Weights of a small transformer language model: 14 layers, LayerNorm before each block.
Each number is 500 + 50 x the weight over its row's rms, rounded and kept within 0 to 999. Layers, rows and columns count from 0. Numbers have three digits each. The size before them is the row's rms in percent of the matrix's.

# layer 2 attention key, 32x160, rms 0.0869, rows 28-31, columns 0-159
098:550463480620478465543573513433500520458495460544486498594503548507419425567460532508614571524521427431477563540437463498409556511516484516460498533485422493560604580493521474501406561438498553496519501493543485476502544466561520507454513479409531550509472539599507489506477536505585544475474465415469436641505522463544598509506516550502399430520542496433540465543498447411532514461507474452445462541510509514592441544552471565522516519423483486486544469552414492571459627469384502
093:550535396655415516499539517517445418510480476464555597497528542543501531498473517461544447507510559570537464476480509549488526457552489501530504459510404511458568473467477461482506492538608546544459453503513536492526501467454490472423437471553524477389574502503522394401545587418491473535437549393544523540483476462430545587463413470521479544476531379428573474480533516476524572535475490521487456420550424456511557460538459540508550451486490498435478463489405517470489586419433621
087:480455406488494456510512591553438528525480488428454542533428573433427497550499480514418420442550449469461472440482472553450570511494504492488509548498420387445538543469471465505602539553466554472482534597501418423429522618495479506515531543535508461457615460433463498471551504418505487521485509403495498526519550457552574481515560485460624548559587451547448445614472543504400528452528472460525484563448490558513434536485548517486619503459494492521593541501424532579457518505479510
100:476444477444505496550538476490490579521476525521445507528514484538491506587511583457498517472529590510524421519597493485471419471551578507563520550529580528551546419524475504476495429480554415373601492452620461576468470591495469427450518563597439551497636449512555552465410467512490481435424430529438539537534516554586506432467442535546485554487511487466589404453508520518538457466565442523490496533423469523510432497537564453453437467482440452489451430546532485518448512484546414
# layer 2 attention query, 160x160, rms 0.0974, rows 29-31,61-63,93-95,125-127,157-159, columns 0-159
094:454471507370500480526424508420549554411476367429483461504574563595491502447519422520586570516457533479534524473426451451448571469552527507529490531579513477450415521542481460523604468496430495492450528525492527494584486510587509560564591514451538484603509468445530591503488481605463424477513560519544409430595436564506502497496526428531486582482478609464561504465489521482477503436491505446511497519546463491517554494440450507534458551488445573588524541557446521462516403553474486
119:476539512580542588441466421430530460425515474578568534508562436527515470521489546409586572492450608530609552505519428458456486515545451482576477493528524584556510442434450534498516572415557459508475518505490543497542491464590485458471545540454481539540520502606446548549463396514578565516522478550473477531460503514391539498507518436566473556411490599541511410461498470554488539538498527497518494452481512461513526550610511398479372539492495526527435435457515450437484600516529547
124:435559508575581421432490436480516513484517507393454560521564481520595464476540438463485525553395459510449552423426500573483473507426491487536523477474469410531541583492427458515551522382486508501513513545426543544484512572491477448495598432439520500521468578481502477441594465507516571525475541468570473367411536431512457379560560472593500486605510493511470480499548494547522485483553551496566478467496480511459445455547470477412522482516516531521570418452400500501408483424457499
081:591447427546523493422487496476426534441530477513500585529488576562537527464496337597523628577519576526435509511521519525514508442479467434517618463446496514534540439437505539513504452515543569436543493513540493419422577569480470507545560530537457407481581479512561534574378508436468542484469465499537443392523465505487435497528473546427501554549549488464485468535516445479429440468551509543524518553627484466425510505468460525445448441532580507480514464490536434560457500467441472
083:530575512523379523551424484528537480488473524507536504465503502510455523528476507537560450481472509494561532488476549489375429487513497543504518467433475544550622446514534527485495443386387477576502483556474473438542419530521554520447474515433471725486538491592434516556534503458580514457554529562466474519462501485433432486546506510540534441483523427575522465558529462494569545538557602395575453456466453570531504439554482536496476515610449442470498518440502455442542523465510503
091:436578593495447471581534544452471492408512488481499599571543511485530419494448460460461579494477414481526466490529470543435542542411503573421463525556605484527528435496395550458602554528489540491517601571490492550471407488549492465531491432567492456474542433503527517454554497562519536460492423471532567446503500485519459474509553493499527515497572517563493496431456449429469544532512544516466594552369446527618457449602472500531454531456557486515497475514496649536469443440540480
081:466450556483563460484499448506672558532484479481472466531549512537512497463563464486547538483440518484546615557497530478496469402438601501445554493556514539498442461493550554484576463482443602460531533538531474498432559461537560423457428490534459481590538493389495463582417536491544525463523540535428406519536494537482415390517526574517488421518530521514472561548395513518451548558538521497425519470525577545558559396536508435565508532469473442449507451540537497622468485508489442
077:377495406528432445538497497433500418544538512488535455533499449509467468468462468458533536452439484502504427531566431489500556504552595511591543412437525456559479433501537611498497514504550514588526509555535471417503584563462551437396494531475486458435506459569441496544562547514610551507598509457413516450507563501563475506461473493481499580509486490524485512459457527509497417561580575511646474479454517471463498577547524574497480571532502466571564475534598498478466573529516390
078:485451573459507434457471591412420513409440582514517565524484463595520439499525519459632504564441498476425462556541408530530478501440477440571556493475610528556487530445435531489534446527480459562585502498493454471500428571492561452487464508491520484552432458552510451579522507494549547570459469464497526522442417447483468505524435483497562425509481513639554523454444395560504425435546597547519502536520564488499445505528458426513496468485548515493482480428474428574591448521539417
098:581532507486485496526486500493462565595519436383513486500442475424469474568522461504522614566499513454521485551452457502537481542466538485517436476423597573544442453524508530485500447405506537445497569521565577534412494519472469444561477540499479485429487543452501439469443461434433514556533542535468484555540386438450377521565540493499378577526506549609485463527545500530488544472474491501489475555529461528462439429420489476617580563459602485394470465513525446520469587534475437
098:487507519501481527614514483630497548483513434547503371488498458553460536555541442563587467445495498449531542501428480429416522506525502542492534588529546460514575554509459552545542504519462474557528417435543438508469430448516431420506471481490489463528444460535586539480495475535436446523508526493560500399548513479489556530417422521500469549471483419382497472513477632541445469420476445500596467531486619450460386540504490554533532492497504560463539418448488475461597479426462557
112:397511461541467523524451471530473539296494435506518526507563529577516474456493480412503539531459430536480535426540495526551446460519470409523579473469621444514542491527462486480477476461430449494506508467384548531566508553493457493460510556487477467557510522479542510434473545576525532499462508419492481477559520483520494473520483501506597480532442519530562557402481583473622537546442517471543558499505410406523397487500454528470563536453517534500564436440434592532587409418435485
092:527514467552475460508551441467487564503573549521491498441498493520526543430544469611501483541585591383464553623590508546471477522496587559453563608495451505508357516526522457583549451526513500518477461514460540450370516493507483499483535426571499608489491512516408569463472489602527549503469461482585474520506538522512428537538449493534453531489436437440455508435429481419453440484543433534614524429471479493405527493466564475566501584498494486484504459531441463478454476476453568
096:483402520439514520496458487474492568450529545524468527466506469535473433587500435507545474532447500597584461463502540499506449498517479488510401442466506582571476542436486486581522574350532465476478581497577501521556452407520509435562485482503517502509493524538502424521482556487614551596432539539441378415482468519520491543524479504558455536454467486365491421388410451501470537478517506487415484525513596624540495538570537572517418525530505460470530425462483529482490512540429491
101:382487516609537565533516495518523456377408598523500588475558527495505511509572558520541489581497520516419536470507560478492548525482525475504522462472449424509516483518451505544574505575507480526563480539446537546548529611493418450534519488470500514544500553490463508436543473455500517485512504489527508411403563424479558473509422507548530586545470432530467463421447481463545506415478659500527444510444548407404490401451473431458532545530583516467592495536490592442536442558445488
# layer 2 attention value, 32x160, rms 0.116, rows 0-3, columns 0-159
095:493492504432408504392540553511487472481482562427567444487522437505557463426417500579509500522530450485389467459538456660518475468511492561533462593435441567476462549501600486492512542442455574541404542445536559542432497447542571500518448496548568537510558485562515475466540525463579591452538531448473519475488432438432606472441529505465467533460536587519483510557552497448506443387500493541513499497528618551444531525480497548503410516551457558412523467504538494562497536535450447
105:444505439449464517521539523421520605497534578489422466457447443553446472577509489561558508456397377525562525466621543470532535461433508508465570579586394520476557513525442495471519453552421571593467531484509486496476448441561512508509570626454469539474373571444511513511528443522450519479506445479540472494569549519460463457431592493593482547513473464517533556470559532517602551543491486530511453543480570455472568492549522493473521498409527501418455547423506498470560471534472565
097:500443424495507448454422538516450482499570532395469490545510565451553447525538452534500470438411404492607535447607473529556528516459473436461472500555447435486501500431557534575505438523572558592556487483478492488439500605466449488482552556521514501571462404542537440535441608560396512431474425504471534520530450485572520516510425460496519471453421531542519549481496491428593455586457498467534472515469535533406453530536501551601412490525416448600529491457466464508525549436498502
110:559444531501470636520526530485536411467424542470508451519542492527457436500485488513479419517435498539474493352505511484520561480437471531536435535526549424560562510503559460374432519563390479480578506428516444477494522480539409504528579533499531561539462518490450529522456469555526570521581507500467494470458493613432524530444508580481489475504531439468504575542553576532424561510481455605435505559473450548449444462490528489621442394545501498443494438543482532470445410586505460
# layer 2 attention output (transposed), 160x160, rms 0.114, rows 0-3,32-35,64-67,96-98,128-130, columns 0-159
117:497474517504534534623526417571532522514511574513476531544546568440536569525574551474458510516513473467478509460437454439465484422489374512530496496616496553540396517512425499497407538455572507510558438572465451477496468588534514478519570428452530469579445484478640485445503529578468431551525538475471442535462543521653507524499547473480618492562424458522510462637557478520480558508525558432488491529532561464492415498440494500522535473452487450554474453431503495416545478515533530
117:430449578454543519464520471543486522497605423444547515544519569501565444447509561374525555525463536499634572482522534514517496397570472551522463589472449534543538477499523601594460505472558428414493524459546547635461548521530547524469398503529534484560525425528599473434480458436520391504487550472483400498557489467523494565523468534524541481525462463415463544545505540474471480416467480448591559527421480498527482518415497493500423443514523528553505461553472490499550522432578517
123:572508540494452590463468451579476491544511480470482501453554477556394529449466476507500483584501636454526526565520526503482505508430551517457487551449529529491488509568419512542563572547469394491494556511503511471473484350501446462512550506606497488510609594397586513465571393529516491497448572497507371571482503491401477472584466474469443504503579473449536530479485521504408502417540465526472563460534547562527582519462457456472469527569512504469395515527490464499518480384502521
118:484465434495470450498487487554436506526436502420558555497574503529417456511449444411546547486486616482473522553422490518466490571420501503442468498505436608511496504550357553594584515509489447579463426554426528438524442415507462493566469501565467433655467435463491418481506507570521394586418477538503548518592509509553522500508519457571486523480545444543502525446471530446467472510551546448513443482541474529596498427568454474432452602507512430450487515512541500480512515490502530
080:518597470500482459511548514533469515475534518561467565547538513451506503401496489474513444487548431516389427530412541550594518635387501509494510463508495502507549435602526489501519531489476490443424546552540464428517458466485567561554537542485450543495462529465454491543481448378491505576525411416502431497413439423425437577570547378516593459506534529568420581457552535477520518537452562505512532525518454528544555504569469542480417508458589496427555520465521474556558505551493528
087:538543516518468517470419562532462515566503550547503518536537592499500521542531476546497503553439485481549511416442537406438576528547513453535465447572439515483508548541409516494550465438560450504587463561551544510555447513485456470519548467552572429465427647491522526452527500525473358540464443536496535511531492423465618468454649554507504370508555520483487564476508541495554530576391509431538470524519488436496544490506597474464436566555537520488462525573477410451437485519503464
098:493515430562537457447464445467474435489479510521539555492540543488549501507414480560469514511503470580450484539543516573631439483497474562507519536479448553458565529460529382581428520461495444450516612518421443467562460585504575585518486472441408494439443420497484510590419544548486517544511447492489637466411502506396434512532438445447586468528515521459386483475531527495463377483522533513442593452501479532471414473506550466509503433511481526490513514528479424564544451461502561
087:560495464533456394482435613504500434538569492432541502482547500502454451557349514517519599546409525518489418556481493481465535550435533598489514489441513469466508410529497605527559497541523569409510557476473524511484435571474413452536469425535529493480529429430535521544435475561432476384474543509461542428472455492412488532572404573458509507580485452390473548540491434530487562499429524575470556524504458457541502458498481521531495451443460552564490440513502540464539496496598543
078:539562517498465474529442431420470472408593419448487454506397545548471490492502525494492594515507435503527549460466537502493540616498587577489434486559584510510527514481496495494525502423460401517537528525422523538443480513546484589431454492500546470476472633444509472480509514579423437602455432506555577510489499379430399491463520531484469530476537460436504578531536487562487491527512537455587542537470477464547608485467490473582502519529539388611561513558427470540501434518464486
115:543433429555539545598538427494461498522421505526597561542448450552533453452463530529449475506499500600411400599515484582466521500446506529486539497451518572583446460488569581437523492512448530527476536549461522405561449537506601505473479467474482529519482436563500492495487517507580520421486458455519487452392527489528542528458457460427560500535528459550386517482502518552490529494572580470533405455464434515482425509571538513549516434562499485588508416433509466444580531429522361
089:483459487516536480513543407508521507556465465515558502473481510505445492528424551510435528477503419471476548453491427471465461577592479476540450443481440538514457556522482422502528437545544477522486431433411454464478584552516503537514444515589430542527367438506477473487446502434483463566474444504513450464548538496589466575433616515603488408461534526419536441600495499542552439451544456505593410554480562538583539550429552552581563516498617530477513533506535499483413542565550453
086:466524486487463460474575480512510556523517479570449521543515504502432463419552491428453517510518510398423478512484554484504491591459476478428582572528472533543571428594456496559486515482495565582495505507540490411558497582509537488520500505608435535541516470530509421482499518371505540540517462504586506544499455437577477513571432446571574493472580547571544465533495490431547435495563515482580575426427566411560534542559377592450478458458478400537495463435548450558551453494456456
101:470470460540614525485512367561556568565522560510421544539487565481497397510519415452495545471553523456464602505526538482518551529494496487471541529584572505459463482451499496527461484453510422485536446513434525499482534546505446564480585474446415500591413399406458515494449475525525484517494397570470559443556538537579551571522495593543595424433456424521527429491459555458479573542516541452483448435537433514477429500523545486431501423495462402504445479438432484486438504467520555
105:479520527456477546463438501498510517489502491414557508550519466439461464469422425418570397451456527372483515457521520556434445531489472515514467552449530463540515543523453573583452672510457389414521445466430466489426508521434474468464503419503589456554549477430522515502480461553561530547469538514507485505427564491482463591585460499487514511457522490527536431510477405549429526491501481520548548476545410522611444542420506509541462617517530468517476445592451500540410525447563480
096:478514520533529571485537431452578559443543576536422535463357487512464522519492473465469449494565538478460496527431552373439480426464542455470526498527490464563541409539479588518453476467391580409532541484498538512529532516522525481531497513473450447474553593410485469534534441389457512485518608451491465514508515495510535462471524545458578458540575485539441463449454461515562441426538520469498439526543503456469546380444530454418467609478572528539557387479385528473473490541524499
102:483495493551585495568493534549553516619466491567550496476533557476495499518497454466534573541443581455475396560429479418499480490514539474510468469544503507501586497474417557497546440600549467489456410553483493407626452497504498512485551529453483482476418390450494440482473371554548517553550545498544575554534524565595454485493509520547579485510483450596507453471492516565499462541486556469460517479437366453548528399484475439434540473476425468485482524516518595391551513517567492
092:494368461488473550518539556566453468559479462527529509485498537443436487542504480420433530503576574463492466531415450533495553522524502456515413432417652552452539479494514454553446568512428392481577532480407447564502632534402482491545388454592526508505517445493600473482479527471535443556435457553452486531477471474497515548533495531526453547523541495503540414588493476503367532459421485627528526535548445600488489504510507464550498543549481497495548498495454476491456521464505521
113:554489477483553480541501518501513401595452538483524580442486462550545470488449447554538494529511618513430425566509532433525496451425432530493539495470461541612518435671446539435491515568547446380434536455462513466509462383474504459591566461478539516490581512481532535479539480441603409509514603516439514529421518569486501479492474514530566496527488517470490557481457500496430466542512478506421459524558514496456600505550397479470509445457516576456440457584472446458493526494573536